config.toml
intermediate_size = 768
norm_place = "pre"
qk_norm = false
parallel_block = true
init_std_qkv = 0.0239
weight_decay = 0.12
decay_fraction = 0.292
decay_shape = "linear"
final_lr_fraction = 0.1
train_tokens = 252700000
Each number is 500 + 50 x the weight over the matrix's rms, rounded and kept within 0 to 999. Layers, rows and columns count from 0. Numbers have three digits each.

# layer 3 MLP down, 192x768, rms 0.0996, rows 51-123, columns 384-575
512489410522492467494405513494575496454473485575553469622486515588468500469442420488493505598503603501497472561533539422632498592499461463463493439572485442459581579498495526592557489484437450442571468588508535527598599516491480529465490544426476378503522512575449601468546547468482478535517502495580508464440540587562393583584402512477457450544560588470555596448505499373489453481503423530514504618525498514507472499505420486449454511582450474465461528525505421552551282487545577482459523526496569480513510403447496491513520567465507512454534476497523579610448549465546529534
543543539501467468485426446498513493570449498566487506450553462453468498500378526458572502451501631509503498419502447465471497406494474435522474534453541507540445514458541535446482476517489445628573458433524496513449463490485481584419569393449506546503562594503498467504438495465550432511494471556435550495550470479555439496460520444531446535535500491566508433504504577545437469561490520443485511559460488453422445364500494499530469491390538543522445456465597584539455539518464598573465522418543475482494529463467486524561495576532506495481522469498388578420405521434461464520
494575481495482438431386437493485495549423537527472581386524443507461500565541466402492492491498481507461444529520491507502451471530470386482463487549608476491551483450446525441507461466449577552462468444452510452508557505585405557482532534517489436500509461468431519489643441439460344560498509519450466514547547480453505544460502510474465517514500596558446553446495416513516486515494440362469370492431445459505611579494472495434468431455480552514497470536477539503479445494499541504526497472523551521548542564477524574592496480566467529483538541503483420491626463455494494517
537563505508493485465427518501533497509511573485542482492501415555478496623453512492481491445493570464610577544534471487546495417460533456468562439641525526534488509462446501547526438488528405529465442462525487475562528564521499611477532498468527434489404546568469477556578435454399532410490496569461535505475457473494509503520492587480549502465556591516466586448496503453414503494502411476591427392462493583512636529497497544551536466434476498514535401552550567568575506512498572488453474492607524591449477580477411437462455468472490560513512545496458488475504501581495548468
437430524437530544542482518497456492478472554438507520496612485517518495528389557494625494517499547455558517487475541447508424680538500434497575510473506547460551521496571486561573474444591482458508484546520523585456506579527442510488491548546471485504560485520471433512468589440494448575501598498513573511493534468403508428531602443490428550483480449466503545534497446495519430444491490444494455415493524472570391466500497497520497519548461544565508479477357444403487494463492517451492559445444544442532490503507495523482503463599470490623504429496486432438463503462463537487
535564504432497460449596442503535514485525407488549596562480602467568502497328485534529505416499458519496518479465565468441542509442476516413543449485531476524490537432527548559465586509532505547478527565541458459620489498481513488460553583436437443499475553446540406552531482456463551525519532492554542529502565449508534524417503528422422548484528490455455426395498495522521447498505507503525455452505451398527460510499484456456486500529479470483453480501475498464445436421483458579635483496355479475463430508393527437534488470594424511468506481500498468578426502434515398483
546485472523433447528500488497472506448438600542479501602424464527482502555591625520521505469498517487473552518479461476446491457482484447460497536506498564592571471501427559512430535578436438553455428437467501542460492471521487464497537394551506503495543530433641482574506471523598458456443428479491497552621540417534589442545461447463498566541501428520569456509498481527518524559507446497516488473508522414502420563495492536489470480532518555532437480494470510526438476449551516513449552317447577475479451563505590608537462531543498512459534451493445516403512486417443570510
518492538462582451519555511502561502511481504500596492540508544512427499454469516536427503480505512483421498486569478478558511586519494522532462509551585494499515532488538509547604447459469490517434557540455580553419571406585588478542517537494425451505516499542495420488582544528500523442454486527534535556477557474476480519453485592466606509541432445425436462526496454482478555432500559536538614574503501510584500509506509526526533496542505349479546450526476595553470470549402497548545547561525495492538507491505540552557453442554603470491543577506538520551410478453562586510
396475443337498535501616473496531501483597521479557452427557519514641500463490505537560496507498508449454549505514478391535497572479523514532549468451454539500545514457514431548548537497534582454504408480416585522472563527461684459534496563456501535498603530474524561523610529572435475500545486540553544506547505443540489576541478456493465418516479476517570378522500519517571552514498342522601544631535601469498499395498447528519577540518445509446524477447508485498513432513381475450472504600465532454541574497454431432517483465489464491508579511505538490480470525513557452492
526482443467602469519577497502419498489563542474444556618485567546546499504513598531445505538505444608517444581572501475564428466497436528506537476489549473552474513423439564486406466503508517491488435467480665572458533447453500477467512380507493548502445552493507528502444488640599484556456473552518591494496449523436512450471566515571546598413539400518526422448505433553515488396495513476524487537542569445513530470503492419480559592617614482491393503532474474403486577479545498501574527406516540555448479552453519459484501542504509590551590490504444446456459385520511386505
486591396502483523474571525500519505511489549495546636488381531531526506515420614492495503545499560502550497515477613602456499480498484518480519548527492453436519517415561507491558564547475451526522581514529570461572521574570494519421478541500496510498489517505454570571471536436518556505541462396458529485500498498574533508477519443462514528544563473525501533544500548548503505495509595487488573531516531572474530481499512464482439581387543554464520599492580526477585448519508519535507529524549502461450516417559533501520489551419559549404497469502461507559495419489481455456
590436503537399547523547555501510503507456453481546610390535545489462506473503545487507498570502363535466462499475444459418513542555516478441526458535513523551511522548482480483546475571549400456525499577468578581528539593512398568649525522524490481494526507443428551526509504543523531500473476453430488474546526488569538504428415489445547496556483528405441473444496571460465479595499469566461414465524482469454471572490580500560525543506461579469433408408493578440461576526525534494620536497426457457521542612474571432500481521491443497573601452501423472537492506496509505490
600483647541494466526468469506576503573480465543456559397496554541410503399506513541493501482495465468497453421414495507532523478464564461533488499511451489396632482429514505474451543532523509503532465595528564428490422586566495472548478469533452474492478560527397472488511572542555489511450470517536506493427521492600501532574453478496448575506471526460524563480502611473546517520505379566496597416530510534470469557498461496478474550564524522495501524519549537546482531435499492439495501564526542439511510372527534483548493535408503573528458548494491464477483540457512537508
571437498436484592515463526504521507467551456496485496512632498585574502412454385516468503538503555473501472504606514510436487499500508435537492531611462571516525492493450439505576469492442520540500535484450488493501451541434505492504464432498510451493496483657516479559459576503548495462507437471564532488530541448504438460560436476419409457497511574548478571390500520440502449503499465549517461486471482564504374465502532485450533535482502479523514548566464436470667586527477449550447540498606447475470498497522514524434576527576479560543444442501456452478397489410529508562
563497504534511397463566496496582494407576481487517477405537529515465503530427611485588500550499397513520443471521440447466474555436463467621566442508514514430485506406420561555413508541552475530567482475498594521563533429493524564509556518466432511503592533522524502455513472544530545559452463539545478489572501448531484429505539524473422454469488587468439474380505567534588467523497562522445654376495448547567386647499528504521511540499462536460432504503565596522462466499549471462473523436455505483477617548456512379455532468487453501542415539501498569577539529520465519468
517516468565521502523562433497507505451517461561526554526440487499641498487414565568424505519494452473491522499439595384508459573516422505439450417484516621534397566465456488472545587561551476539546470512609516553449513513452513440543534494499507489494505473409461510487470521392556409511591529494512467610416528530539485539455531385503527489600431460570490449521498444504535449437510535532473506498554484522465471494498530525504570539435563458539415509521461455416412482462457373497512502524551454462490443426566440504491479520512513420505575524500514530444576446452544491490
445514470584540560476487541500476504568586449585576466528611427504368503331528519431506498491497500481461626382522456480481411497616496430439477453596492500560522462504546390505480396457523524490488508538528424529460503438562509529484478447483445557497441431542492476514472529433446658479430530498492447513493524524636492451543508498498326439587544520473495548485495470522478442407498549441524468547501480458564639548499470500600486588416451506473409458445582476494425514512477481400562452489541576554510419479492481602546512567465496429485379422500481552469433508558474483534
483512513503484469507497438496402498527500519478512519440465575431479496573440464495450501502497467496455486474492467435493516479547546510516441571491476517459565490477490486527440519478529504414602485536548539497443474512533575500381521469505487458503466452551486519458568487491493465546586441496488590477467548548490519461403504551419510479559412540510494592434499367492570557540504506532478450457470545468493443512499517533489535438548581570490514520458516442518511515443483583548495501593440554498543492563572588577476499496490490440477510502502532471517503571442541428531
560520446545427471425572467497510501492553504517442421508453484497589499458491499536468492547500473361506532506528550445529538513497466618516468495526493493447475475567496507464362522560511512504602511485396546477513582390478434479499481558479564417505486540395567536508486493548539507509472530420434466479523563488501498535530418491453571551521475451483518538418496482554449501554496554468416613559526476537505417544501445462490543452549508533501525504538455494501417557536516514545524530560408544500605442557570486492538538468544618486536437515498475496447650474486516583505
534548527520557480497720545501471505419420588485532577525460552476514496585484493455526495530495491466436500481493493552502591439571490636506539494493431501526541517491471484417492513495499501616530538501546423497542510483542494504454567483534625589499497467406510496471520570434516586457471563478458503574474575429538545493507537558455491589501524596404551473487500427564533534516501548459481572518505559516523516476499536556453468546496527535545450467540562449447509501627401536548531519482580480483425445561566494484510581477487522508546457515492498520440542485587471519454
464502495489484456460511543499535505503452559388574476493428456544465499451542492430491501419501458559477466463524424544377492548469473517494476635630442594601433539385546407564558457495522531559458523534470557539490417529357479483463434464494427504494458520539559417550510500479424444388434488523489578489529534403479492504476404559493557503499438489453490487526499508441477525589508534500473591400524455462543517531494515519491485458514478436491538454457428536483532509346528500552401513503489532493460462464550505479515453443542502449498516449494510529430543541451532474559
522406490520533560467387471505434502480542469527473562604486524471517509555532516569365504503501566616560522469488637461620513478487595546476490439546502458573460511587569606488398438495501565451478561473548553549525503489554518441500517419536548500498488445437390499483514484562600387503485511451453493528458430665413517550467489521465466476485496526541346503596501538440462548364503512510470540479528391415624607470502517489452448594442619488559526490511476478500560573515436462510458508579524472435617474544348471450497426475519487531427619455510495568540541550404539499575
485543503576471479508419408501543502556507522466501539473487446472482499490575422493561502546494499430441496559405543420528469519450554480501495540427557420466578485401419480471465557475560475542481505468503606508537465549422541477501500529468520527500562477454482544472511466480442531493516501509586509484459520472443467479468554494592408524507522518504476481546499478575547543607498491579545444413564466516522504532496541497456519494507509454433502415536476435556460529547519465443446479546505473488448464522495509534501542531438509506521494517494430512430483493481627463461
494601355483480460569501519492533495529456489451497468563493584455518502542474429559474499510494488515439511538607536522397472570582587529527549495505429468536559497448508466601468425539437576521548491447472435404481636535441470521326417579488455480498612517528521506477494446519510478537515527532563493535462534501536554414558500562470513491462549566541602444494500562546498435508490521492534552511523431477520402489501484528486542487562427469489458525464496504462442473517417560461511490474540555587509540499451488507444551508507613463402361420497497438363467589489453482456
527488558444510481523508509501389499518508598462460460476477497495508500495485569478466494522503498558430583422506556598450550466554446437539543508502499584505514492492437424443552552561499534549521489484524603527441441474467380513416514461450382511502464499513598511482506555441483477541558544541517517522478469466440487564471605512555536561439402526499526525465501547461412509382495509480511509470546604612543500531506431461513425427540561387387484483495433518475543511496500508431512481531489548536465437501550450515481488443499484528592518404494444517506503489541561522413
550609530538480487524539441503472508426516419536496506591442450534521499405508582533426506499493461566502435515470475471513485404499561501502553429563416558565570484482565520513533416447525469446556482422475400550493484408447436573498394459589503488495485457545511516338519520483448539500446487502468531524556586479481596561490506484451515540514471549573447482503502567458622627453509394487534521498458465543512500510494514552575524506468429535479473562491520549641418519462421464424558508460476498504496527494562521518512501590421475464475441585501441525538519560464549540601
481475467527556538482455546498597498521511466451495457504524431484505495487513496535430495456505521501544522456462503547419441410468508442539557420504406436532486579573493420446556467520425493556469535547486568485451489466399494641444511484545527415502490457520470558366386427591434490575549526536450496483523473524492459592565501494441587512428493465550516470491500469511487382526495566447470414424496479454469498578499519547531561517494583514574522538502510392456461544490554488454526461479525531464479499514484483473460551381476516514464460572499467597522565475555522572527
425492469543565500494431525501576509466511450450481404462471536516509503473508426508359505557502449502417530537526576491484549409560489537482456425543514556518530433546495468557462492443523375459550453516496491491470504423538508543492428490465479528501499540569492582537513561543476438413500475529506517493474444563478479512509369461358488366479584567582533536492501508464590566435501591501522513628507437524494437517510516494551453535596504471500560563546504461539524501415503502550456457609511501559494479392527561519427512513603492510426511528501501506551425572439496516537
416459636519515545517532493500497498524505621542549484542447510576544500442549449475496510475500488473494525384506493559566463457425376502559429540556510519497527551463543476503486424552476508402527514495487592484583510530512569485562455584516466513505573577520443473591513426530517495478492525492482482491615440496497434468539431462474562458492494468566531546496506501527460520558501527536531602543509477507476526454502493511542491560524544531465521487469512429525534548442631522415447469548470497486341470477538458538551465503409444475492540533507426534489487426544479533504
451458504390509629454531444503529501560515421562448445421420464425572500467493461649504501509500444504483562486482540442476489434521521526621525494419461472526432540536489447516520426516501485538515503489494492476522441451368556588509546508429547540500487566414536419520460399526532344411498466514522443587415584496428530439479428512559555418553507347441422530559506437567458524486508513488491380533453588440526454357493445407456469516487372367524570526452547441469433505492555381472499435469494501494530580481555590590488468427489478423523552440497487499502531527509528450511
548464425547510482532450516499457507570555328515449457649495508471567496512505564433540500570495524459546442423513507446571551404518476561510399509468554423477552472534475544455461371550528511485493473435561434515541607481607520524418531439463502442501349412433499459556516478503448478549447464415456524463454526473512533488455412449373589495520432463541485502477506427430523481587508458511554535522468550495515459460499532484530424499424525452513461449472528475543575543549551462442513480487530429523457454485402547492552527513380552481635467518497492499566567463509501503369
533551480480476482510433531496480505532514549517435497485470524527506501539557534581430492566496502519622598539547426406499493451512494504479479506471471533510535479563568558465508458540551536483416511436544488394439574456515422464573529544474595476503420437431600533467531579557511519433605452563557493544577516522550561428368486445468408482485538469547432524425493527410540540443500470526460499485547484537551557521500560505392607385507423490505472595403498521559571523507470438537566444447505469487514461472585546562496508485464476535373382509497437546580500537432533511477
480433453589540466480488579503446502487426431516465517545391559501470495518427471498444501569503478598472499502481489469531449464569427509458428462541428445475461568475481526451418443539470483481517488525596471479447474558445457440537427495543501495504470439492397629515510410471475492514494551536518590386464476480504452467547460552443467495497522671485440546591500309539564584537498500501555521475458548474497471602504517561496501412481488522434505515600525470455485540516598553483542595439606545523473516560405395561529438486574395567604462438498588468460567497331513558558
482491534459508542467471504497514497491501449481541439452451470492513496414482479530573485541498516512501465466533559471502485431479500501511564534465479554497489551497487427451506451505453524471571495436469525511582510499562571537528589497485436458492447535503500585584560481527514500454455549488442481491509437602509512461508552529513451477457510485444431509504491438486417493435499509502529424549457565482454633346493506511447459466525569536457483471517524482463515473514505523500536517467471453516546530511507374474448490465503565440572471469496422573517518395519517455407
472486499486420541426401534501602501490472516527540540538529467537484497528506530480555499536506600512482488550519591525437526492395491379505587485446409466549469537528465431613522490531560448546482512478460590454547546492480468426530548440487562529500528452535459539461542544368490490589576475475561460489541519594481549410533514523445531493536491418536489514515500571396508427540498529482524498442470528501492525583509509501476458432529505427487543591544426504514546492515426504557420503495508481516535551407500456518566507434457446456441435466497535547540525486450565577516
543444470521484410560441487502447499471456569524504455589557529503471501421473524494487497445496491496435392508586469500468432511496467510473479476391537473546462492436571482516473534563462451413455547538475598590576451525530489384539480458494567545503523437481542493521538515487517477532480471526483560489552539519571475462553572500493480516524516400537532529465497491529576444468499482456422586396493444512612531551502538539544492585562486629551449449644516467573518524500469491464530498523517528540499542459526513473522408552456517447489448618501562484487556490520472493449
525497484477420471483612495502547495538545437406460517362482451561467499506529455482573500466496565572509469488469484473467452518435547532473469479513542521430480485553533495536463446507494408591466467582532567538614447502454534417565418575494473579503515490495467427511470480544474577605531633511414488375444544498541530396495513394481596477476502458378429588540498509539549534558500499515490537462504475550428533490495488471534383542461497345500439565500518477549558434548477493418556458468533497522547528436459474471415528584406545516511499536500504390471441475537497424543
486535503471376573466437445494559503507462496476574514498584432536408496573457516455521500590496529450535549602440590418436470534500565481461521500525523578453528476529469516458439511528570499425491541365597501485564517456512525532475544445536542454500538514413504485477489511484407517568461479555510530485450607524517534588384513455488627525519583453520412476533504523475552476572508517486510526515508512440476491486495492556537576536517578519544460515403502531507542608512383437456488494409521525557621487492449571525518540505466473504429517478501453538511403512501386524548
541495569443486516444406449498531498482473464550499440550457486448542501499453468594458497432500452477459525564542489508609400452519447566570457536604536514536558512558530499474538498485491466602373624510541466486519377498555615439450565551536488603497529570643453382393458533545512496394490532510540580459472525435618417573498541505359483546462566500535432517544493531439551397488502504463528442470505451555499437408496439515632538478500494462515552478526512520513500513457533494538465524511571553513497520475489539500593552500499508480465480477498470527421483461506474565530
494474474460497451503598517503531492442421472511441509507513503506521500523447527442429495495501508456475465539449440532453527458553546424456479445397405575506513489549492412492479453404560518398538514572411532453501516481494535519398533555507455515504466513567535529430525585461438511478546472545486532545486512547484560503462460476514463525448500548513557518513501467441498506450492542498464582503514526482465521561502501508561515469478586460516483570434486569523380489557475466544593446531504488498454454524648556559463598496509495441552482496501474457455463493495503518527
463482550351442431434538471507432502530361498445673525423529605561386501573537560546515512485513489525484525558470522515499397602323551376717709543616479476445497535449533433696570520557647672564509658594466424441475556588479453539578530606363489611514714591494587539565529590571566507621540519467556469491566534445568515568520557378506426444482526646457578481495516526499564443525503547639494580647727495459466559628508478534483531393408493520486471707646510654489483423547445572340640535383532579547472500437497403470493436457594437465535539497509512472466564445557434398589
582497558496642518474554569498460502444428552501435536506545491489508504497548469499477518449505437465551503503502473512464523529526512515506564452489490435544526450490526429527553415401562581472554572478556448500466404512568504527441515432519497479503498544415458452498458526513539542444566538417519486497616472474540418476556456563564484483507549494536388584448504475461490468576504497553525500419499463579609501499502500510499457406463484475582487583560519532497363546515494545489523488455543518541455451523535488429443590512446536535580434468504598529462526382489543546492
577501451475542530565556441500587503569427478480537481462542484537452499524491402498562500576497428464542477538473501606481508476519499482503404545503505526471461472457514463558509481476521465487482494529496533499518469506477451534561538554427451481503471438511487523424481408386550523451489611536551504548507533438514449472570492521528526515468542525514547474478499541526527536522497590466528475488428464498576491559495475510472435454542487437507597518429566530490510540451497520534496506490479505488619578438681503452472542476378498458423522499506501557522531470487469513491
370471517505501533550503530501378505566546574483628535433510466590515497472523459516534496529498605506503528501454512472472517430486467496511449473557462486550526535494553468551428576494579481529508521429471485492478455484533444531545467502528481427498402473461497508514515563462502520514539610500555571486502473508577510512585542485575563516448434475467467514424503419446452542522503435515511452505455513569447483493508559478467619508454533555543521492519561512575552446495482453444456480493518503465525498408599561551533582415518518459475491467494433475457617513538467488590
498429469474587542490507537495509503464467482562436471551460501506533504478523485524484504494507461419576436569552540478593438517534479497550562488370359492537464456486537521519470550503523513450572507532515514551542439585430391542480549607541474595501550520403554522502459456557495530452466511531478592529584435488510517513561507570582543515522457517439554562475504493467451471497503464485513490579497563402477505444504526530489421606472515640468486444619462524526526494589589521484525500487549520483436482560566553490455485486367533494471516477505609432435419465571510541445
473529481474559397527554521499533496433549399481538600517444436515509501470522462519578498443496512444526446489463513468526490625549543498545474475505550408424429522422476437581441577478591605421466490427535465455528508447464427515355541571509406612493520522494432358542476542530502451561439505491502622474526436546470498449607547501515500529452487418387454459610494518550502479460497586488552404467463493394497530465495491529387420534487480442437448489489335522417451604498491418430478566422476513505506526483456554556539469467583561499596575525498485393431515400487473513553
433419544505493468491410546500524503477500527478470513530445482481562503479506442488506501504493550494471481495464567461549519606553527576437436544434551673451507505488514607407453492478515512481473509316476505445413465468617457419522578457552573486500515469594452526515474577505524484477533539500554426437556514580492517498488444579439428447489438502546550445458495478547537479408501538522472510502516501471504478456496522495542619508564504564590360538489471547525490637513551552593461519607452501487426433519562590534460537490548381507497450508503471521493462541409516415460
445520486542424491526567518499539493429449516383544429501587401509429503501538535438569503526507467577505466485388515558411451556485525365477589449444474471493464458375443563538577500520484526466552363462450567467515434482388444621550577490437440573503563426479576485508427494470395465554484505552496576499480518495507451601539594497510539449464549566461491485404501463424472454500494474482463534528486435491517477477505473436497375554487544401435553458522467488533499468507472498535540387582543484520526608497509405507471388485482442509588459602501568524584498495537492474473
518443561509526442587452511494511495433473549511506524556529482398471497532467545563419507472500610517576595468433431516582487439503423485469473460528562581435485468509514435606492580526469400513387498545483536517583591553537504518450529410529444500502473445636507514503535518497537538533415438498573526471551429499428505492485477533420483454405587453577517429532503503574577565454503509456509557421490511573557532491502545501598471502559589457491581405485406591536526444486523496538391443492520519479447533480517471526526473488403466514454502452501426555573600498377556485589
540470550630463458455480550498584485474540626499434447562465513538502495503514357538503484558502467525456553474498501510521509594555449435447536452541457451542528445513495466551538529487523477471498499499524508527541540505511489534506523532528530519500451556551581458458562473515463545492544477493483514489518496542514474468620432516437523526476542511535604581586499472523419501472483443497549394458505481625530626501494506523534422632544501424510567512501449464454550552459491578594581436514522498516533492525412447585535457491485460581496443571492553587588478482486513474456
517439535520425551435465494499599502608556435607593559491439360522578508544455453538421490394498519485466527481491536576589501486639524627486427523498534541481481530617523462402501535478429429477481479454564482479471444527516578533488505491482504456499440467491496474562424478500589662520512487492453507515382587472443462484481487530418487504493514371582468544522497478487530493464495484577464458450537502537506493496501537616520600502542570529459608560565451411514502476552437418535485445525546450429511502542504521533519464459481567508507520364498480484502563541369531465531
566545489490516537404444619501498498551448560470523560589449476559546499450608547474541504426500553528422480499568472568561598455392528550529482542459446581459537512375474490364538520509488513570624452448523397463449522490532482473473558501511557526497536567541574564532452530493573443549516514454462505520469503517596421499454513568531538394494561570528596442456497476607445494455497479566434461609572441579516418395499488530524479443474546522458536539439539414594534421484631473575480534437495468487578527437471558485509569547630503477550467496502511515542470508516443479565
475451486497530417552492456502514499515619558599563553479495519319562495500455405534510503523494485472524519510465545455476510469540491547445445482453621481502463476526533542578557513494523531603458551499502476439517383535511451608523500414435567480494515525486488522571527469538454502498517455454555501462439507496491466516561555472477514507490507487492523480409494605498488452445501545472492490550459472528444477473491538508415512579480403426456459513595445570500478529399586527509587437514501478512450470518607440451553525465503525492470489482503390521521466476485513491505
505535486514402426480497424492510489454567472482479444422496528477513503460445497580589499545497463482514421547436428457430511531527417474530587447431585559477489464453429457498562510540545523444559479545489409443568598456403542493553502432449425497500553462524613489435456526512551591598526538448460438427527555479438663505510516542554536493533493470438430457410499546539552502613500535487592468429543483556500390553496481459496498473467491545404448554491503529452543458478549445499454462580456451513501567626434556516507555458461478438552530536495515449533512466508532615445
506470557471388489528340459494488497430511506502501470456453455493466505542480505445451494554503505513459479583475555431479566513549514537525521465485534554569447475506505543443551542527471381600458545467476434503477450407442418438396539447563439534498556458551594464498488497487579450522455498453506448447500473521453567503528530455352519467511501492549449494621496497536547493541499499435522483475538451458463389470503521526439531426490488461445458445533482472542503442530484485517413493538469520433512485503513568562486468391531438420354501436505528570476449475421483487575
535579558568532519493506488504484504499475413562489529525456564435530497596470438528473498511492500493513490435528487525451625437488422526583543507494611561520501493396476520450530513524436449563461582507512422433520578541515504513438469408456515529493427465507565519541463501495444436561544467519393468477466508500614515447440453472371547488541549526589524482625493440497485483509504503496539453463513511501467575475496479543418498540550486618538389547376492575555550497520490497455480446545501564561438498542497480488520554504511557465529470523503553514485550534424502417491
413603499399569405477529525502561501546464481454431582352477471505470499528531431482545502530508534435398488434506555567474467467452437536452475584429550512486512510476523524474467581559593546546532434476455430402492463470488429594566465484553462466498493506426504478509529583560518532455573509502520441569463513432444509553485466430491435461597542437527458492453497476565521611497498488554488535480574550649499487552503534552464507537545446443518559592521501529459521506560440547515539535598512492530427467427485521497500497555480509531468553571500468477589463419555552520502
429437521451465551518546517497503506507433510407516473557508472440427505544394516484484500432495606557515491428556531570565513496542503518476502580572580461505513399461567616542456458534555464518438496358520556462565575559553502488468574424479510556497485539496469487480570512507498465532555475546548411493314508602509528484481413506407503483536532471492470470498506644403488534531501533525565452514456531487497467548493459485519536503572507534512529450434530427490535487515445544491460534503572465522583454566521422425492535459540407518446507520496503441460515504460481429479
507462513519549458615549519506435515572433411539516434570469486571415509488548515465510510436498536537527339554411606533414459461491473516320340492432534458523412524595585480544545361543566464569498672500524485494552520560484561581544499453416413582499357420455486543534533529508497458405483610489428587442463522559614385505386648567598424447535468454453564484489504447512472470404509626359407588541319531464529619564506534490534496389460491615511502495503471628533413534534513499396552408458497507540489438499651454480464495511535543459451514465500458574436568543559533421487
535486540494549485525547545505572504549583446468474493479571548422512501453498472544556504485495472420514496552517470601462419462574455407441481489548476448508548446552522400522488582424618480529448348490467480442476478561430382535540475434527463525502474669524419421486524488464537460505450494511526515474496411483514459523555539473469543575516390542515546516602495557498522468455496543547541479476503505503466565590504529494551586475461533524482478599579436605520530466537517429468518526446537473482474543428473491482512547430459517543588409483505550504514534450548515430508
438591491473442455532496561498396497632487526491440486468421511529519498567411509440411496442499429534579576525431438499551457543547466445436397540554512400470498444478472497504504469517498571567456480452456504553494524545510608468574452494511512476500362484477537522414522482513418555466526502492480559497489475516531570517481511513525533505472503542478536570565495411449399537530498454492480492508494464516521573570503487477538503420642491414489528483564432501550522608517500536456588519464553514559323536588511449529485480525529467500400556458503491484529466556484507426546
521545492495550453511440505499446501573442532575425581500542549466563502575584531454478502508495465563456516534533485443522514572488505490515466382449430550463495463514443465441418521461415473510609514498506500477504379510565486447455472459539520467502531478500593576516536498594457549503429568481478520522519607544518520547466547471572544467594506480527605652487500512481524486574500485484403484592536473511504449535498529444530476550475473522534567496620522467541584535507445557421438510568522419511536516457538478556575420534506546451395545459497620413470557537410478479453
564578491462565565513520448504537504570594460527460479590645467393502499524525521516574502533497511501539370447484426392547563565490512530464530551404437540461470447501537587452460505463511539451472495552571450570520488511463533440482430483526505454500458500503552494487441502498569505546471526466487414596589449474437529564464530494468478587508548378549486575440502543454607469528499516477496447405524556410546584549501564536516498461511533521551584467532524606474525474526597444532536528492448465595596477555486464496522521516515515547412538392503491501436509535586526428567
428472517494558524480442521500591497475598535560413460491539497546485499516548488435422489414495544560472529577506509533486546553477461566454476501553389469423508476542502513463475501500591490456436556402474579537542496448579455396456494540482480484499591437383488513487523502466473514605483453550539429455448456616544525432455445408546443534398508474570410468485499491437523502513493500469470458438519522449545527420494461545489502595482553505499529426490425468533590435428545523518440526505519446522471564539459447545570447514589527536453426505492546559617445498474563504502
462435463493547574500621579502488490512543507477525442516571519549493496461517467405414509550507585541508442470498413363538571476516575489454441454485541464548527485371494577491459474453490499595497520422492562567457589466567452415561522488515482474502498544484529523544607482525482485468504507477486461448577402409435495491494550511470507506453458526494445493573507555461484485487499455535422459477464505560509547496504576494497427542457497543477532471559519519445422462543509516439462516522461503507594503608458554513493464654558541574450508536501486440440503455425443469524
532574504499547569499510415511493501576525447567568488486548583507545495504451553491506501537497536531546459461548451508474483436564505424458568485525496514437500537488526513484480482515482442545524552598461391471522436534545509464528482501536601556498479624470492490502408458622462508507567454507464478513416520473460495512510585535543584551450442546532463430398503499520465449521495512498483437483505463528531414407499465519496540492502451518519548524470527515476535475531446545428522461538488530520514510410435547489448506520512528545475461483497403545525464449541503484539
565570411574414517506480524492520485463493470483521517498525489490589503479460568538508496518495509598487556534482528490425437459509484557449485481565378536517434456540452442442488558483453527545543536535518477597504485366428530532422452456516517499498400490563524432484476451590551587431480409506498558429503529446502534536514503450425505504534465476395467443505503465477497537533498450493462404611489442583500508472494498492513610420522453521460474451391456491458491452435502479465523454455397483499478479459586472468481491484512473559460510512499510545472533503467582527536
470452460382558491506505476499448499445449588472455449419585574546457498517466494464487495526491506515448463524494513482513494483406409550475499507554542563535467536571537531517446498481456512492484516436449453580482413401470556538567563596539583500500449475476450514510537511413503572588520501489577508528430570530423468519595508477614469500517522498516517460552501514558537510467500543519462523560479505494418528586496579524504515538549568533510500516521488419446565492497514527424431481503556562507455435505488446562500453476511569459440492416500576485554521478561506598511
419459478502434493436528546499524501525491502636457421461561459530479502510523510400461486440498471470461532562522469545437446478478545509578502545417514426502531479546427463594430440541488479522512454504527425419500454532444546475464490550538540434494461526499505500505572461559475500467519525437388492538504564396452473392499534494563390473554424452479549442426496464567516466604497470430481494604463564503433374485498517566496558429531601546451486492459519486453486495522519483464520563417526505526561494474600464436438560516483520537615487456493577504486474470472468497472
480452454570452483432560439497445495446469495472482427492427573560457494527540434568525492532499500453546535427580403452498521476515559489496551513497494514473467531512436500441536495482529454423477519574476580590587443447392536571463470460559501494500582484594467558522463510629555534580496493535516422485502525584436541558591453473514519382502622398489479556435497497479451562516493518612483531563557534477479593497499471512411545499553502551512469595584441563456489536450482523421553498588581484565493473535513459491488630514430401484537427564494569454454522487504432531413
510519453438524463537516518500598506484448519448460515533599512486491492510454516471500497438500531501449524493496506533492512486476467382489535540356510517526548521521488390544546612560571511497564567495555583510455523496506473485584488541492528507497521537407500583538505436502548430565504469556458528463508519454466581485446553507564509601554470492577422427446498641506544453562506507494480559482446540469527468519500514408490540481494473522483513501464497476495559595416447420614482479467462504514549516437516509395428543519589436466563594492493420527600473552525495511439
446477393565445508558380579499511504594497455465468466533440503515529502625452538490484501465499501492520458483568510561515451379562481562489420533578578570400495485500391513520497499568557502451482489491436482558487590350499360459513469601486481404501503502636425472554453454430518417498472438505562477523561546512359426581464556479431387518502480451458551605462498398494498464607505436563473432500494456514435529524498497528493519518526521460492521488467336504434524567456407495438498541466433510452528467507539471487482592484449514572529491499502426350574526505535534469508
485508427556566442516433519493473495530495526466510492560471479522506490462537468447531496380498412423454535536452495586533572486538440543474537575468534487494586421464478487431530522492471480517499470488473530459459483502500557465534490410520553511508539506584590534465454507572529532469535544516514523539478454480462541541485529557439504414457427478506509503492496500455444505536497495473480548558533438597506429546498486428516423498533435532523542521384474510564371458561535496482548471618490488513517501550606550452505576479462503515468480434500476610458516584464501526488